python train.py --n_layer=8 --d_model=320 --n_head=5 --n_kv_head=1 --head_dim=64 --d_mlp=832 --vocab_size=2048 --activation="swiglu" --norm="rmsnorm" --norm_place="pre" --norm_eps=1e-05 --positions="rope" --rope_base=10000.0 --rope_fraction=1.0 --qk_norm=false --attn_scale=0.125 --bias="none" --tie_embeddings=false --parallel_block=false --init="uniform" --init_std_qkv=0.022 --init_std_o=0.0 --init_std_up=0.022 --init_std_down=0.0 --optimizer="muon" --lr=0.00882 --beta1=0.95 --weight_decay=0.015 --lr_head=0.00329 --warmup_steps=200 --schedule="wsd" --decay_fraction=1.0 --decay_shape="linear" --final_lr_fraction=0.0 --batch_tokens=16384 --seq_len=512 --doc_mask=false --z_loss=1e-05 --train_tokens=200900000 --steps=12262 --dataset="wikipedia_en"
Each number is 500 + 25 x the weight over its row's rms, rounded and kept within 0 to 999. Layers, rows and columns count from 0. Numbers have three digits each. The size before them is the row's rms in percent of the matrix's.

# layer 2 attention query, 320x320, rms 0.0553, rows 248-282, columns 160-239
116:517509493537488483500459526490498507462525505505524504489505531509492503514501517477508499502543459531495534481509482479487472502512522504523504545580501537491503510490486512496520475536481499529483513518426507507488498481498467521507491514
124:489487536558499472501499488487482526467541497536530466522462497477508462491532513527491522557467463521486455481497496519474504502448542517528520492482502494508464519498500535492475504515546498491524446498488473508474440452492512498489477503
122:523463485528435467501465526506474537496494500550498456446517503506496524520496443477514472495481516511503547490502491544499516490518477488493522569503467529507544528468514510460525495496489527509517546474494489471502530444473535472495493536
099:501512466512547514552506519501459513480470492473477545495486479502495410497460523514515483475467547509446493517498525442465496487506511499522484485545481508480527491482511530488476481504477513483546468483447509498527501510510525548509501497
100:464532485546571481492500464527513490481508516512488494492462487533488538537504441561505535541482519481527492478513494505485541500490503526496504479473497451511446476480477486518496457473493482527473468530559503545438478496543500450528461508
117:486455544506511491518494510536508523512490553489531474477546505472481508500499464515509516493526491487557464505463488549526518540466526545533471509516538509464534490479508502504520535505455538518536453482485488512471523478463499509496515567
114:509506495508509460512508493495434533509510501488487488529505482486500510497481515489510498487488536512535480466465535515484525510527487508562473550506533470519516465475522479493505500517503541554481508467511486471501559459478441481518494487
105:460544490527501463529478493548486494490499520485520470479513508471487547525500441520504477509519432520512516502502496547496525537497509527505499488485485540500518498529535510485496497472465502544525494489511492511551508453528504514503522495
081:509513420540498544462491535515462475532495484479522500415530486506517540489514493466486499514505502504509505539490526545529520473506527502511533496526469485502475460495490498483515534545518492504475481534477494463549518506489468492493551498
080:503482476503484473497514541504504523507493497505477519491499484489435489484442486491506488515504506485492536495500504518493527424514495511535557534509490494506544472458514514501460503522485482519501485498512492505538466517523537518475511521
096:464494530508485461464518501489492435512520509447519514528527538508500485500495536513499474483499535500506471522500522518491535479498501483504512499556531503502490480483531510543528499520503487468493505523490505463441527506496482517497495500
088:517467495534515558511471485466512541494517489494428511474464469498484405485494483534486513534503478502481486501467463502498515469444517508479490452482539521539535503495524498521486486487499507505532501510489499507507443488490498489517488530
094:464452476482458509518495485454491494518480491502530509530518473511526489516544530504508470534461442533558507474498483543513495483504513532514540516479502467496511459458533466532522460489506508523498508487516503456459520491503497475522499530
090:503534484509523504537534503527474466525500488555519515483549510457482515491498510493459471505520502516530496473446525540484478485522509527567487495525527569539504448484506506507502484515475453540550517516522523541536490506544522504509516501
075:500483497487449520500487512512525502491496478509523467565463499517530494527480498511465516510483559522474492497449477509514459583531532529487483557479518528489459516516524533500473499488474503546529481474482487517511487523489510495502497528
088:527466505512500503517490474485484473444506491466453517457495449521507582538501504482483503505538510492514462500469511540523543464521517492493520539530467501531529518500501498486465491521470505514485534540511492507488497503509509491548520491
097:489509527469526486513530480525502516519538489537516497504520509486487516506481488528511492487471506543512468478521470523494492470543521512516501512505508502566489447503512479509507450487514469521518500504478493464485529485518520478505503560
098:508507546509479491493482484509519463499478473484499445523510479487483487527526495499506493477505510497465486488525478479480525507507541493511528525514544484470497526492570455519508481506507496510483503480526507532528510512517496533464463476
091:528497508519499506494510516491495497490519493463560502474542483455501560487495538482513458525558533535551477456529476508525517500534523519542525486501471508499534474504524475484511470514504511484500513514522495534473523517516471547524522529
098:492512482510539494526510453514525511471464521485457498514492499486459487501492479468464514454478505467466520469503455544477504519451474521530493524488506528509535522532518516455483521508528495489486518521477488499491523475496483490498448462
090:528490493537440501497522492469501521526504501499517467534515536514498509529511480488514480519515496485501504491501492481513513532512498482498497522492510534462498534478504482506473475507486510475502448475487517474496493491501479529481489521
087:511462498473487517489460501489483486492523523512520505508520509518555502494484511504488518534485492523564464446497510491525496529519563509485509489528495504524502451479491497503509467492488514494507508501496484481463535493511492466542480520
095:549470489474508481509509505484505495486516444483502528441501499487497529541532511537480450487469517513501541495500506552480546512520499488510487485497532451523500492470487480478486497527538500498532490521510518537475469455449478505545512482
096:497481550505493535479487530517501487527495475516534464534477534476500459474549524482530488485494476529523447507497501529456476519458516499498469464487530498490485487438513498514506529469459479514550501477562497476450507488506519534472490475
088:506539486486485501556471508490517503535521488508527449562463501477443522508511490511521465481482448527490501517530485518508489463477450474471524527488500493476499543450473501491479539514473472529503519522520441535500488504547531514483511467
104:500493518541465503455495470466532482483518510540529483502481517526507538481524478506525508505497510498489489521467497513458508535527498442524498490522554564475435472507525530483508511511494551501547492473495495429485528538513469531486522484
098:511505519530498470499515458522529499507515502513526530490424540493506494496536511459547502492538514454531541535550544481501521500492444506519484539464480526525535465516494471487513502488522493484489526471504499507519481503482451513468508473
104:535497481511565517489524481496484504523504493541508494522511527501513503494513493479496548520469501491479465499494500537519492512488468512437492519471514517498511518481512451525508518474465526476466482477493533471447517490458491501522454513
109:469491451481485488521497513518525495533511486480481496546441483505504544464527496507471501538494538499516506505603493486497488485492456483512562494466477527495517445539511511510512517517491518488501510554534453514509493499514454494497489495
108:472483502506490506497470499471488482477520509519489519506533504524547496511476483485464491482486473555501471474511470475487480496516493520460508536463467526521483543519500490473490481494497507501485515522503475494536502513559488479513497496
110:489501471505485529495536542531526496501517537487514512493481484512475525502507504524473496537529536508485488508532546446493474511522484539521467475485504485552477480535501477495533498494492513456481492535532495508465505502540494486501555542
104:510496492506520491464508469497494531530495489486480514467513482473476474516462527452473506474460532486512483511502452505483503448484516470477507516481523517496492533460500505484509464464521524509462509503531529531499452546508479526438503455
104:499502528482458530546506475511508420470493509484415476475507514509503530525506491499529486493464521492489468491446501535486476494530513525511450505470560491496505508494521522508471526504494527513519503477525512494518519503477479495552457502
105:515504463477453537490507492509498497514503510499481493461479470476503529517491493441485466481566525470524516448514500536544484505532499487507466499473545518508509519521472507515541505477510513468457492465499517461507508486486479554477512560
113:536438500507459517482459480525532569446498494568483486538540469509510502508522468497536469550486494504482487495498507494520461501510512506469506513483475520479456516466477480509515429514512539474508478471471520474487499490496525499522473510